Weights of a small GPT-style language model, trained from scratch on English Wikipedia.
Architecture: rotary positions, untied embeddings, local attention windows, value embeddings, a smear gate, learned residual scales, capped logits.
Each number is 50 + 15 x the weight over the matrix's rms, rounded and kept within 0 to 99. Layers, rows and columns count from 0.

# layer 5 attention value, 320x320, rms 0.109, rows 246-255, columns 160-239
41 65 65 53 57 54 36 48 70 40 42 64 41 53 44 57 32 46 53 36 91 54 46 34 54 60 52 77 64 61 43 49 60 37 59 45 48 60 34 16 58 46 65 53 31 77 32 54 48 52 63 00 60 30 92 48 33 58 53 19 59 70 44 50 54 50 50 44 41 27 28 66 58 47 64 50 79 74 67 59
53 56 20 50 32 54 47 37 69 77 28 74 45 39 67 58 63 28 44 59 39 30 47 50 51 43 45 45 47 14 40 58 52 27 44 55 68 80 55 44 72 46 30 27 89 76 61 59 40 51 46 71 41 40 53 62 62 40 44 46 35 47 27 38 66 62 77 22 42 67 66 36 45 44 43 44 55 50 65 29
38 49 45 74 65 50 65 59 43 60 40 59 56 59 46 20 30 45 50 14 61 59 65 69 40 74 58 46 29 72 62 67 40 56 61 51 48 32 61 65 56 49 60 52 67 45 41 54 50 45 60 61 36 46 58 55 48 43 52 52 67 36 46 99 51 56 46 51 48 32 86 54 57 05 22 46 44 31 58 24
56 42 53 44 53 44 37 49 30 80 63 39 43 36 35 46 55 38 51 37 47 69 61 33 55 53 44 49 49 69 48 28 19 64 59 47 68 57 52 52 55 45 59 55 56 56 57 47 77 42 61 49 72 65 60 44 67 51 76 39 49 23 62 26 17 38 63 36 63 56 66 33 39 46 41 41 50 39 49 62
48 36 70 52 43 62 43 47 54 46 52 51 62 31 55 53 27 54 45 19 48 45 43 45 57 76 42 44 42 51 38 56 48 26 45 42 44 66 69 54 64 38 54 51 30 58 45 73 46 42 61 72 59 47 60 75 38 51 65 43 52 40 33 28 46 62 57 59 56 92 23 35 46 84 57 46 42 53 54 55
25 46 36 36 46 56 52 51 31 78 75 67 45 27 70 35 50 50 51 47 79 28 29 68 49 31 57 24 71 50 38 61 51 47 47 61 30 16 65 63 31 77 45 44 55 45 69 50 54 59 40 70 68 32 62 66 56 35 55 57 61 53 81 54 45 51 52 49 51 77 65 34 47 60 76 47 53 52 31 68
52 30 44 50 53 73 64 54 59 38 63 59 60 52 61 50 29 59 49 54 50 40 75 45 75 36 00 39 58 57 23 41 63 40 54 40 58 48 46 40 80 42 56 51 50 69 57 69 28 65 38 50 40 61 47 58 45 48 57 52 39 33 29 66 33 39 51 41 37 21 53 45 77 50 58 59 37 58 57 44
46 36 32 64 55 49 42 45 47 44 65 60 65 52 61 57 40 58 55 42 62 63 65 43 54 72 51 55 75 70 35 84 32 76 28 74 20 26 06 51 76 47 49 55 65 58 34 48 27 38 77 47 26 19 77 71 60 54 72 64 58 29 41 66 52 20 62 59 73 62 79 43 21 50 50 43 58 57 70 23
35 28 38 64 48 40 43 42 69 31 76 61 59 53 33 54 45 53 33 58 48 45 54 63 46 59 48 57 45 63 57 54 54 29 58 64 69 41 90 54 48 32 54 71 45 46 51 54 60 42 48 87 46 33 72 47 44 69 78 33 49 38 53 62 53 58 16 48 71 71 39 46 42 45 41 49 47 43 53 50
58 60 44 36 45 27 31 56 51 58 41 50 62 69 62 57 71 54 50 39 42 62 46 67 36 65 50 41 42 40 57 50 45 77 71 60 59 58 67 50 33 57 55 39 57 56 16 37 58 61 41 39 29 47 35 63 41 35 45 50 75 48 61 99 37 63 59 29 44 25 39 52 30 45 71 45 61 54 48 26
# layer 5 attention output (transposed), 320x320, rms 0.1, rows 246-255, columns 160-239
54 64 37 21 43 61 59 67 53 43 58 57 45 44 61 24 42 41 56 49 57 44 63 55 63 51 35 56 50 48 27 50 46 79 54 48 33 50 58 52 54 78 71 62 89 49 48 43 64 47 38 38 32 45 41 68 51 43 38 66 45 53 30 33 40 41 62 61 39 21 36 40 19 72 45 54 44 46 57 20
56 60 63 67 43 47 46 83 61 74 47 60 63 24 36 48 22 51 40 39 70 39 48 58 65 51 55 65 73 49 34 16 51 57 64 36 42 42 53 73 58 36 57 48 41 52 54 46 15 50 46 48 61 56 51 72 22 46 53 65 56 38 46 56 51 30 40 53 37 44 40 60 48 54 41 59 51 58 54 40
85 36 59 61 31 60 31 53 32 48 61 53 26 45 36 84 35 58 69 62 49 30 53 36 74 41 67 48 58 73 39 48 43 43 47 37 58 37 45 37 43 33 43 25 42 31 67 40 58 35 58 50 71 59 42 52 74 52 41 55 59 50 45 37 42 81 23 74 54 79 45 37 61 69 59 57 75 62 76 59
77 43 81 59 60 35 45 38 35 54 60 37 32 43 57 49 40 58 74 73 55 55 38 81 40 80 73 57 53 58 46 60 37 54 22 61 53 75 57 13 63 48 35 50 42 20 43 51 30 74 70 57 45 63 59 33 32 38 51 14 45 36 59 70 45 72 58 53 56 18 35 44 57 50 58 51 33 36 67 40
58 53 38 39 44 49 61 67 44 33 52 52 36 32 48 61 67 65 76 67 39 75 40 57 57 60 51 53 32 63 64 41 57 61 63 69 18 50 47 58 35 44 58 51 50 35 51 46 40 62 44 52 51 58 56 44 45 66 53 68 56 66 46 49 56 66 44 44 74 65 69 47 65 62 32 56 55 57 73 24
45 24 64 60 40 51 33 63 66 39 39 44 47 57 31 69 60 40 37 62 56 42 48 43 52 45 43 65 63 40 68 45 57 41 57 29 59 29 61 33 50 53 47 31 72 70 52 55 40 46 48 48 55 70 55 44 44 45 44 41 59 35 39 77 50 64 59 70 46 45 38 56 56 52 63 46 61 31 69 65
29 59 32 54 51 41 43 58 36 57 66 74 27 61 47 54 24 35 54 60 64 38 50 36 25 35 53 29 17 42 72 56 62 27 45 64 52 54 44 69 83 59 29 44 38 40 40 46 53 72 46 42 36 43 30 36 32 68 54 39 43 59 58 63 45 63 60 49 57 31 34 71 44 49 40 63 43 28 40 75
79 44 41 54 63 52 67 49 63 46 30 06 46 60 26 58 43 15 37 56 45 38 30 20 61 47 48 49 35 32 64 48 51 65 64 49 79 46 85 59 47 29 37 52 61 62 40 35 67 46 23 58 58 77 41 65 72 50 35 74 80 31 59 51 86 74 25 73 55 41 46 65 37 68 45 63 45 44 48 54
74 60 56 43 70 59 35 50 43 57 35 58 53 23 51 60 57 31 73 52 55 50 46 39 63 78 39 60 57 40 39 22 42 45 77 37 58 88 40 61 48 48 31 30 20 55 64 65 63 50 34 42 39 50 47 70 63 68 33 47 36 51 54 39 31 59 79 52 46 93 62 63 72 44 27 27 55 81 49 42
28 37 83 51 77 26 39 68 38 59 44 70 61 75 60 56 55 55 53 43 66 51 60 38 50 33 37 43 63 57 53 62 34 67 30 38 48 49 51 27 45 30 48 63 41 74 60 44 48 64 38 55 62 38 27 42 41 39 62 78 44 66 24 53 49 62 39 58 48 32 35 63 47 45 46 38 37 51 83 56
# layer 5 attention query, 320x320, rms 0.106, rows 256-289, columns 160-239
47 44 66 48 41 58 43 37 51 47 44 48 63 33 50 64 60 63 38 50 49 52 46 44 73 02 38 44 56 68 72 50 53 38 34 64 43 43 43 47 43 38 56 57 29 40 51 75 80 60 45 69 40 32 18 50 62 30 65 48 60 58 48 32 60 71 38 45 63 38 69 91 36 45 84 46 67 66 78 10
22 29 53 58 54 47 53 50 39 49 38 45 64 56 56 47 44 58 62 66 53 26 09 31 53 22 34 54 35 65 66 77 70 65 42 43 38 44 67 43 54 49 56 69 62 47 47 54 58 59 53 44 28 66 55 25 62 37 80 48 67 61 51 64 59 51 39 64 58 85 70 63 26 38 60 60 62 37 58 50
36 70 55 26 60 56 49 74 58 72 59 20 50 80 67 44 59 52 37 64 43 46 44 30 87 62 56 56 62 44 55 37 58 60 51 72 76 58 51 59 54 47 46 53 65 40 59 34 37 57 65 47 45 49 26 36 46 68 41 32 61 56 77 38 43 69 41 53 42 52 55 43 81 43 44 58 47 45 52 78
49 26 54 25 34 53 39 38 39 75 66 27 73 71 38 62 55 65 45 44 30 58 35 56 50 48 48 56 38 25 65 45 39 40 46 55 28 17 64 68 61 64 49 35 21 43 62 67 57 50 43 49 47 41 37 27 42 58 51 61 65 57 41 28 47 60 56 67 44 51 87 53 68 37 78 45 59 44 80 54
52 35 54 64 35 56 57 70 41 27 39 56 53 36 63 68 44 54 45 68 70 35 44 45 39 37 34 54 29 40 68 50 57 65 40 59 25 79 47 38 41 50 40 30 24 46 29 47 64 49 65 47 46 44 58 11 54 30 67 54 44 44 36 63 43 40 11 51 64 53 71 48 67 38 55 32 56 56 56 49
60 56 62 38 49 47 37 63 36 38 41 41 57 38 54 51 36 45 65 63 43 89 77 53 61 66 51 74 61 42 28 49 43 57 50 65 39 56 83 42 39 30 34 45 45 44 59 51 74 36 44 72 48 63 54 65 69 41 65 39 77 42 54 70 40 70 49 37 47 87 53 61 57 31 59 57 46 54 41 19
70 43 55 34 55 65 48 67 49 24 50 43 52 49 53 52 47 43 43 60 41 54 85 48 32 34 53 64 43 62 57 49 52 68 38 52 54 58 50 48 52 64 62 36 21 43 50 57 54 41 71 50 49 67 52 48 59 32 76 59 47 40 57 68 69 56 39 68 28 57 56 47 51 47 94 59 50 62 46 47
60 55 66 22 49 46 84 43 58 37 60 59 40 15 49 22 42 40 58 53 59 49 49 53 61 64 56 67 53 55 60 38 53 35 44 48 38 61 51 29 53 18 62 67 60 64 29 45 68 33 49 41 45 61 75 47 89 46 45 68 53 31 70 52 57 60 47 21 48 22 35 33 46 43 30 46 35 54 36 22
67 40 70 40 69 90 44 85 28 41 32 50 50 67 69 55 37 59 69 13 52 33 56 56 59 47 65 68 64 24 51 19 44 80 68 51 46 48 50 35 65 71 70 55 83 39 41 86 54 26 49 43 36 62 53 51 46 41 51 59 56 42 63 48 61 54 49 58 71 39 46 47 64 54 66 43 31 45 67 57
19 80 36 71 40 49 62 33 48 41 66 51 38 41 62 34 55 73 67 40 16 78 46 40 74 64 21 71 34 51 38 52 66 52 64 35 34 66 54 61 25 33 49 78 64 67 44 72 45 53 43 48 42 37 62 88 62 49 30 82 47 64 33 65 31 64 33 35 71 45 47 56 80 37 19 34 68 29 37 48
49 53 34 66 31 41 79 32 66 41 48 69 43 29 26 53 66 44 51 28 36 62 56 83 62 57 39 74 48 20 52 55 61 43 52 38 39 48 55 59 48 62 46 50 67 49 35 54 40 50 62 58 63 33 59 41 48 74 54 31 37 58 29 66 35 43 42 42 73 51 38 76 80 59 44 30 51 35 45 25
53 46 35 40 40 59 72 42 17 61 37 56 22 40 41 44 45 72 53 44 59 52 30 75 47 48 47 19 41 47 51 65 75 51 36 58 77 43 56 75 49 58 82 66 67 38 58 47 61 37 56 55 70 22 68 66 54 49 24 23 51 59 65 55 32 68 74 60 56 67 61 69 46 40 61 45 31 83 61 48
63 24 53 51 57 07 61 52 32 83 51 43 53 49 41 63 38 28 41 55 68 40 43 87 29 60 57 56 33 31 82 62 31 42 09 60 61 60 68 47 50 51 50 38 46 25 52 59 36 50 59 57 37 51 49 59 28 60 51 65 30 45 56 51 72 50 60 44 39 46 46 36 74 57 58 72 44 52 50 57
65 46 32 45 36 60 38 61 25 26 50 61 53 41 41 70 47 46 45 48 72 57 74 44 43 45 54 49 45 40 46 51 45 53 53 71 59 83 43 48 21 60 41 32 48 35 65 61 45 51 41 46 49 38 36 49 33 30 50 55 49 62 40 46 56 44 41 45 40 60 62 84 50 63 33 54 39 60 33 52
36 35 43 48 39 81 66 71 40 43 44 43 52 68 40 39 58 64 47 34 49 31 53 56 60 35 38 56 46 58 60 23 52 41 30 56 56 46 53 54 28 49 75 37 39 51 63 65 59 44 66 64 42 68 76 38 73 49 55 60 63 41 65 35 52 44 55 36 60 61 68 42 32 48 69 56 33 50 46 59
20 56 70 52 46 09 70 33 45 51 57 47 61 56 59 52 53 63 44 30 56 48 49 31 48 68 46 55 52 51 19 43 38 32 36 21 32 40 64 29 45 51 48 55 49 57 37 50 56 53 13 33 52 74 66 59 70 40 53 53 29 45 41 56 29 35 51 50 60 23 66 60 48 32 34 42 65 31 57 39
41 62 40 39 57 32 63 30 47 49 44 43 47 46 23 42 41 57 42 00 58 55 24 50 37 71 41 29 38 71 26 62 72 32 37 21 65 36 74 56 66 48 43 44 51 63 10 68 88 46 52 67 49 47 41 52 51 56 52 25 46 38 45 69 39 24 58 79 65 51 26 46 38 52 34 53 27 56 43 77
57 44 47 52 51 42 57 42 86 55 58 69 46 44 57 28 43 38 86 43 39 66 47 55 53 38 53 51 62 73 54 30 58 50 62 62 42 36 51 46 98 65 44 67 49 41 64 36 49 43 57 51 22 47 55 54 82 51 38 48 45 58 45 54 63 56 20 50 72 66 57 60 76 61 20 66 52 58 50 42
81 49 43 48 61 99 61 67 52 52 62 59 71 68 60 37 49 44 65 69 77 50 16 36 55 43 42 41 44 63 41 50 50 44 45 62 54 66 40 45 52 35 58 41 39 44 51 32 53 41 18 60 28 23 48 57 33 34 39 74 55 63 54 31 62 47 45 37 33 68 67 55 45 58 54 48 44 36 57 66
35 41 52 45 68 37 54 52 69 22 33 62 60 63 50 21 50 55 43 32 44 49 54 57 44 55 63 51 58 35 35 62 49 65 79 51 37 33 38 43 58 70 53 53 64 34 50 44 33 64 58 41 42 78 36 35 61 52 31 35 30 46 59 58 49 15 52 58 49 56 60 51 25 38 68 33 49 33 48 36
79 37 49 43 49 64 36 59 55 73 48 38 63 51 41 47 68 49 38 62 87 25 40 44 50 34 70 61 82 47 63 47 38 60 63 50 39 17 47 53 56 45 58 25 71 45 36 70 46 43 42 36 53 31 37 36 28 59 31 49 49 74 67 16 56 53 52 42 35 38 79 55 27 43 51 70 48 51 53 46
27 39 44 77 60 12 21 53 65 82 36 75 58 42 37 45 44 46 44 54 70 59 43 39 56 57 56 53 59 45 67 41 29 60 59 55 62 45 34 33 30 79 41 41 40 44 41 49 51 63 68 32 65 74 47 58 20 23 66 38 46 47 59 67 39 42 73 61 58 42 36 71 24 39 43 57 59 49 48 60
20 58 26 59 53 35 52 43 64 58 65 52 39 26 55 22 50 12 69 82 41 56 32 85 42 23 59 70 50 48 41 16 74 59 60 38 36 53 61 69 58 43 48 40 42 65 40 63 78 52 61 23 57 77 46 67 79 58 45 62 63 27 47 48 32 60 78 51 36 74 28 46 62 57 28 59 46 59 40 58
70 51 58 50 51 31 26 61 36 44 73 55 51 45 30 61 45 63 42 70 40 38 14 17 62 42 40 29 59 56 49 08 31 55 25 75 53 38 62 46 49 32 51 30 62 43 58 52 23 42 70 47 68 47 23 00 54 52 61 37 53 48 37 26 59 25 52 67 29 60 50 34 58 69 74 34 62 62 46 28
56 75 65 51 53 55 54 59 70 53 55 46 74 41 40 38 33 63 50 38 63 37 50 53 59 60 44 51 57 42 49 56 59 24 49 35 48 47 69 32 58 44 81 69 72 68 55 45 32 32 35 37 38 24 73 71 55 52 33 30 74 54 65 55 68 55 77 31 63 58 58 78 61 82 35 66 49 38 57 25
53 54 42 47 71 68 48 48 39 49 43 71 60 76 55 57 56 50 54 30 66 64 66 73 39 41 68 28 48 38 54 60 41 42 55 19 69 83 49 35 45 65 33 17 50 58 51 49 29 65 39 47 47 52 58 53 30 56 62 51 26 59 64 20 62 46 57 73 70 41 59 36 51 29 41 49 60 49 74 63
53 51 83 75 43 57 85 78 67 80 41 38 39 44 75 76 51 50 60 51 22 45 38 47 65 59 78 61 52 54 48 25 52 30 47 43 40 67 81 59 64 49 67 33 54 48 42 60 39 50 58 55 77 48 36 51 63 75 62 40 43 52 75 68 56 69 53 20 48 45 62 38 32 50 52 60 57 37 72 14
38 47 00 56 35 44 36 50 69 53 57 21 72 63 34 49 63 70 40 59 65 41 55 48 48 58 61 59 17 53 75 56 46 73 24 51 46 38 62 43 30 41 47 33 46 38 24 63 62 57 56 35 55 67 31 31 56 48 45 46 47 29 18 53 63 36 16 34 85 60 21 63 46 32 56 58 53 41 64 41
57 25 88 66 38 49 55 42 23 59 84 59 49 80 42 62 48 57 65 50 43 66 43 45 30 54 65 15 38 47 39 86 63 44 63 43 70 57 32 49 25 25 66 38 41 61 67 19 66 22 57 77 96 82 45 45 67 47 47 51 58 41 59 58 51 41 67 35 64 61 32 52 56 55 71 44 44 56 71 39
16 38 45 54 47 63 46 72 71 60 48 56 59 52 69 66 49 56 29 73 41 55 33 41 30 27 51 48 49 48 49 55 37 52 28 70 69 39 59 27 75 60 52 47 26 44 40 46 49 44 67 34 42 56 52 56 71 41 48 65 80 60 78 52 67 62 45 68 34 51 52 09 56 44 43 26 66 86 39 42
57 41 38 41 46 63 79 41 55 41 60 60 65 78 73 57 25 49 34 61 44 51 33 55 63 50 35 51 57 55 39 30 43 90 53 68 41 46 42 56 25 68 45 61 79 61 53 42 46 66 48 42 63 48 32 44 47 75 40 50 43 75 36 54 74 69 32 55 72 46 22 61 41 40 51 23 29 73 67 59
50 58 11 65 42 70 66 30 72 51 24 64 33 64 39 34 61 45 58 33 36 66 44 49 80 33 66 44 47 71 23 92 50 35 30 25 12 57 35 95 42 41 58 48 52 39 39 64 31 50 64 42 63 47 45 52 22 45 24 50 51 28 55 52 45 52 48 84 23 42 53 44 50 46 32 33 42 69 51 62
32 44 42 47 43 62 56 67 51 50 57 62 31 31 82 53 48 43 62 61 47 48 40 28 51 68 64 66 24 45 52 34 55 29 76 63 26 57 71 37 12 58 62 51 68 53 55 45 46 49 39 39 44 38 30 67 56 54 82 36 51 70 28 29 55 47 38 43 44 38 55 49 44 25 26 54 57 20 48 41
45 30 62 30 47 35 12 52 46 41 30 48 60 34 36 51 54 35 39 38 25 25 13 55 55 65 60 55 50 81 46 43 20 49 58 41 50 48 50 45 72 29 61 42 50 19 41 69 48 41 53 30 41 75 54 39 52 59 39 61 39 57 77 37 31 21 80 23 58 39 41 14 33 35 69 64 67 76 51 43
# layer 5 attention key, 320x320, rms 0.104, rows 256-289, columns 160-239
67 62 62 63 50 57 51 62 32 51 64 34 63 47 28 47 34 54 58 41 52 65 61 51 43 70 66 69 40 36 16 39 41 47 70 51 42 44 54 37 26 55 17 53 53 39 39 42 47 63 55 42 55 34 64 36 44 48 23 69 77 34 53 59 42 51 57 47 31 45 64 11 42 66 52 31 54 43 47 50
37 55 55 59 44 51 35 61 58 18 51 42 44 33 37 41 43 24 60 56 53 53 51 60 50 47 47 47 47 45 50 57 62 70 34 53 43 53 65 21 48 60 58 38 58 68 58 54 62 56 37 42 62 76 48 50 48 39 55 46 46 50 33 41 52 55 44 47 30 60 55 53 59 30 63 58 60 61 48 46
33 37 60 48 56 48 66 64 51 47 57 44 67 32 64 60 53 41 66 60 47 46 36 44 42 61 60 69 41 50 55 38 55 41 44 49 65 63 50 55 68 40 68 59 69 43 70 60 51 36 35 29 63 41 37 53 33 63 48 40 44 36 48 68 53 44 84 42 61 53 13 59 46 59 39 62 27 48 34 44
51 44 49 55 45 64 61 61 51 51 56 39 51 53 34 71 27 45 58 64 40 50 62 51 55 49 54 64 64 46 62 34 43 33 59 61 48 57 52 42 48 38 41 72 47 08 25 38 55 54 44 21 36 41 63 48 52 40 58 65 66 54 62 58 39 78 66 26 43 43 30 39 37 39 41 49 65 44 65 35
39 64 53 53 54 61 36 17 57 39 53 39 55 55 36 34 37 55 52 72 38 36 85 25 61 32 40 49 37 43 48 61 65 47 33 59 78 53 53 40 54 29 35 22 76 47 71 65 56 51 48 62 36 55 64 37 44 53 60 39 42 47 35 63 46 54 16 54 46 58 64 55 61 38 65 35 70 46 53 37
35 47 58 43 63 59 49 43 51 54 53 58 40 71 40 49 40 52 48 54 57 28 55 46 34 27 58 45 46 49 56 50 75 24 56 47 18 67 45 70 59 43 42 51 29 73 65 34 56 44 66 59 58 19 42 37 53 49 36 63 64 52 44 55 67 54 70 72 42 51 55 65 62 45 35 57 49 65 67 83
66 59 59 58 43 44 51 70 59 37 47 54 51 72 85 48 60 56 43 68 37 63 65 56 48 36 65 62 73 61 26 50 52 32 53 31 95 53 55 45 70 67 62 54 48 62 49 46 31 21 52 79 33 69 59 47 47 55 71 73 57 39 27 43 50 71 50 57 42 77 53 44 51 51 72 38 67 48 50 55
58 61 41 46 77 52 37 32 40 60 57 39 46 49 49 26 33 42 35 27 36 60 33 61 37 45 31 59 68 51 75 47 68 81 75 68 39 40 56 42 50 57 41 50 39 57 50 41 24 67 75 40 46 46 48 36 68 46 43 42 71 55 44 51 78 28 43 55 47 51 65 72 70 42 77 51 73 40 56 68
57 57 57 36 41 30 40 39 48 47 32 71 52 57 53 69 62 32 42 60 60 25 46 62 46 49 38 68 69 49 49 67 38 32 55 53 24 39 25 27 50 48 63 57 58 34 53 48 23 42 58 56 38 27 61 38 63 48 59 29 54 79 61 62 31 50 41 62 65 39 66 30 55 50 48 50 41 60 55 76
52 54 52 47 55 72 23 59 40 68 67 33 60 38 35 50 53 52 64 36 42 55 31 55 56 57 35 47 46 44 62 44 44 54 54 63 43 57 82 38 55 62 76 88 51 54 35 50 37 48 52 38 63 42 30 40 41 65 42 33 59 72 57 64 48 39 76 33 58 36 16 72 58 39 21 73 36 48 73 63
50 44 81 57 32 34 50 65 33 42 54 53 69 15 28 38 45 46 65 36 51 48 26 56 52 73 45 73 35 45 43 69 47 35 67 41 35 54 57 38 50 57 53 56 29 52 42 50 28 57 59 52 42 38 45 36 64 38 42 50 62 52 98 39 86 10 50 58 74 35 56 58 57 55 37 53 51 40 35 70
48 67 47 53 57 70 28 36 43 24 50 59 37 52 55 58 63 39 56 47 56 63 48 44 38 38 56 74 42 09 57 53 53 55 15 54 73 66 34 35 63 41 44 32 34 46 76 57 46 73 69 83 47 53 52 66 46 33 57 47 25 69 33 51 42 52 49 49 54 65 73 51 48 38 53 26 45 39 56 47
39 46 50 28 31 66 34 52 60 25 51 46 53 44 84 64 48 47 50 73 64 55 45 27 49 47 39 65 62 41 70 47 33 31 41 62 49 46 45 34 51 32 36 53 57 42 49 63 70 69 50 47 60 48 65 48 69 09 55 56 30 58 34 39 36 54 33 32 45 70 73 52 44 57 49 55 44 41 42 31
47 61 42 62 33 60 54 70 63 39 43 78 53 60 48 73 60 50 39 71 57 50 62 42 20 38 63 49 40 28 57 72 52 31 18 49 33 49 46 37 45 44 35 33 67 31 73 45 48 64 56 79 53 49 69 31 59 45 60 45 51 47 48 40 66 43 37 54 59 69 78 38 50 57 58 54 64 57 59 68
52 45 43 49 62 35 46 41 52 41 57 55 55 61 60 24 18 32 35 38 54 50 64 80 45 70 61 32 68 45 46 55 53 81 53 59 70 44 53 26 57 51 49 50 23 53 61 56 50 75 41 50 42 37 58 62 47 44 54 25 62 69 59 46 71 58 39 67 57 67 53 56 54 51 35 56 25 55 39 51
77 38 62 68 64 80 70 29 45 70 59 39 66 49 51 35 46 45 54 25 56 74 54 52 38 42 51 42 37 66 47 58 73 60 57 62 25 42 72 65 51 55 48 67 48 68 43 51 60 60 38 56 62 41 52 46 84 72 53 34 48 61 68 81 62 43 53 47 88 39 23 63 41 35 38 38 80 88 54 92
54 54 35 38 57 44 52 45 52 58 48 52 68 59 36 51 62 76 28 38 60 55 46 54 66 64 48 32 61 54 54 31 68 52 43 63 45 29 75 45 49 50 70 42 15 43 45 47 56 50 66 49 57 46 53 39 50 50 32 42 58 49 62 38 51 24 49 68 82 38 44 52 57 55 52 49 26 56 64 63
39 52 70 49 64 47 77 49 57 53 45 47 58 44 40 67 24 55 67 73 60 42 77 60 61 67 36 82 51 83 47 23 41 50 65 36 50 48 56 56 62 68 70 68 41 24 72 48 61 37 33 35 49 43 73 53 51 60 43 24 38 64 45 44 83 63 71 29 48 37 30 52 54 45 48 43 52 92 75 71
49 55 60 28 36 57 36 85 33 55 54 35 74 67 64 24 32 46 70 29 50 37 73 43 52 66 30 62 39 33 58 47 42 28 52 48 73 27 63 38 41 61 40 53 47 41 42 52 84 38 58 56 64 73 65 41 57 36 77 68 63 30 60 57 29 70 24 31 52 41 32 44 52 40 56 37 71 38 38 22
44 54 75 66 80 31 69 49 43 59 55 58 39 46 32 15 45 61 76 27 72 48 31 90 43 66 65 30 25 48 32 88 50 49 66 42 24 29 65 74 94 26 49 68 37 66 48 57 45 56 37 31 58 42 59 46 35 65 31 34 73 58 93 72 64 46 69 66 63 53 46 41 48 47 29 65 55 78 31 70
60 38 57 43 63 78 39 65 44 39 61 41 44 55 41 36 42 38 33 76 32 60 54 50 49 57 46 58 89 27 46 13 25 75 55 41 65 66 33 67 35 44 87 53 52 41 51 58 63 69 56 26 49 35 49 67 23 25 41 52 38 49 53 26 62 27 48 49 43 47 50 69 39 18 79 11 46 36 64 59
46 32 82 57 47 37 49 44 59 34 52 46 39 56 29 40 62 50 61 46 78 63 77 36 53 61 56 63 52 29 76 48 46 53 27 53 67 34 03 49 43 43 49 49 47 61 58 29 31 70 59 51 37 21 32 46 42 40 50 52 48 12 47 35 66 74 53 24 47 57 64 45 31 55 35 29 58 43 36 68
62 53 50 59 61 27 47 54 53 46 42 45 39 59 80 31 51 35 61 72 44 52 46 75 30 49 70 27 60 38 39 60 36 50 39 49 48 45 49 52 24 28 73 49 50 65 55 46 49 48 43 85 58 62 64 61 64 76 52 59 93 41 49 52 54 41 36 50 50 50 82 55 33 46 70 42 67 85 45 49
46 28 56 56 47 35 10 59 62 45 41 62 73 38 46 56 49 46 43 51 57 35 48 60 53 30 59 46 57 19 33 34 63 77 34 75 62 48 55 10 43 25 78 35 65 25 52 58 61 76 46 51 35 54 59 39 47 58 45 37 34 49 47 62 44 62 43 41 27 52 40 55 35 64 66 21 27 48 44 56
48 53 40 53 44 67 60 51 55 40 99 76 35 42 55 31 35 57 52 58 55 45 59 42 31 62 59 71 44 59 16 71 77 56 43 49 17 32 46 58 55 60 46 66 39 49 49 48 40 58 63 47 66 47 83 53 43 86 78 40 77 55 59 32 15 36 45 72 53 14 70 58 99 61 59 46 49 59 46 58
79 62 47 30 44 22 35 63 58 39 46 41 53 59 75 57 47 44 34 50 48 55 40 23 56 51 50 42 65 79 43 54 46 61 71 27 26 47 33 43 26 43 41 34 62 69 81 26 29 45 29 28 60 63 37 72 42 51 49 66 58 52 48 13 61 61 80 55 61 35 69 65 47 59 21 63 90 57 46 49
38 47 41 62 59 32 60 42 97 43 31 42 87 36 37 48 54 43 55 31 46 55 27 57 52 56 42 81 37 61 81 64 48 38 46 85 50 43 58 35 33 57 54 29 35 35 53 80 67 44 32 43 42 38 68 61 51 63 33 49 26 27 38 55 39 63 24 40 67 55 61 47 53 67 61 45 44 38 63 44
44 45 62 37 41 58 31 69 65 71 51 33 70 62 51 42 48 66 49 53 44 63 49 48 31 76 71 34 27 63 62 65 46 29 35 65 47 65 54 45 48 55 29 52 32 25 55 27 33 73 46 51 49 44 42 33 58 30 52 62 39 52 59 39 58 43 52 56 45 47 48 43 56 20 62 19 54 57 48 74
49 73 61 73 55 57 45 48 52 49 15 68 17 36 31 63 44 64 63 48 42 50 47 38 22 37 45 61 53 38 70 54 49 41 62 68 44 62 38 38 40 59 46 31 53 47 48 73 42 54 66 39 71 63 62 58 61 40 58 55 40 70 45 41 40 31 81 22 49 39 35 59 79 35 54 38 50 47 26 67
49 26 38 55 52 75 42 41 44 65 46 56 78 60 15 64 58 39 35 61 22 20 45 68 45 47 48 64 39 47 66 49 33 50 57 46 57 59 80 45 47 83 69 41 32 47 13 34 41 47 37 36 48 24 44 32 29 37 55 22 50 34 59 23 65 37 71 56 56 45 30 48 53 27 43 45 41 56 74 49
43 67 39 49 42 74 57 71 52 10 65 36 73 42 38 45 63 39 46 67 42 69 47 53 65 29 33 54 49 65 56 43 47 69 50 32 56 27 54 57 48 59 87 55 99 43 69 60 45 63 51 58 52 44 74 39 60 36 45 28 37 58 36 41 49 40 30 31 52 59 40 41 45 49 40 46 38 32 62 48
48 67 40 42 53 65 43 47 54 50 52 71 46 41 57 22 59 44 57 57 54 34 60 49 63 31 67 49 59 15 35 41 57 49 29 39 36 33 69 67 50 49 62 70 52 49 41 48 51 47 25 65 37 20 67 41 40 45 51 79 62 63 66 78 30 38 26 58 42 50 40 68 45 43 19 51 65 80 53 67
26 62 81 70 48 65 53 59 56 56 85 76 37 47 67 55 58 44 32 66 43 26 45 65 68 61 60 52 40 63 50 36 57 28 52 37 46 41 55 57 63 27 52 70 54 66 53 22 61 57 56 67 26 37 43 67 52 53 37 23 55 40 58 58 75 51 40 61 52 45 63 68 45 36 32 77 50 21 47 53
36 70 69 55 76 38 30 44 14 68 40 27 67 58 49 54 44 53 38 30 54 33 39 71 49 51 62 47 31 57 46 43 41 44 62 25 60 56 49 71 56 35 50 50 76 50 63 54 31 60 39 14 62 49 39 30 35 50 50 53 64 43 51 16 32 39 71 44 47 34 58 16 52 40 54 38 33 46 32 31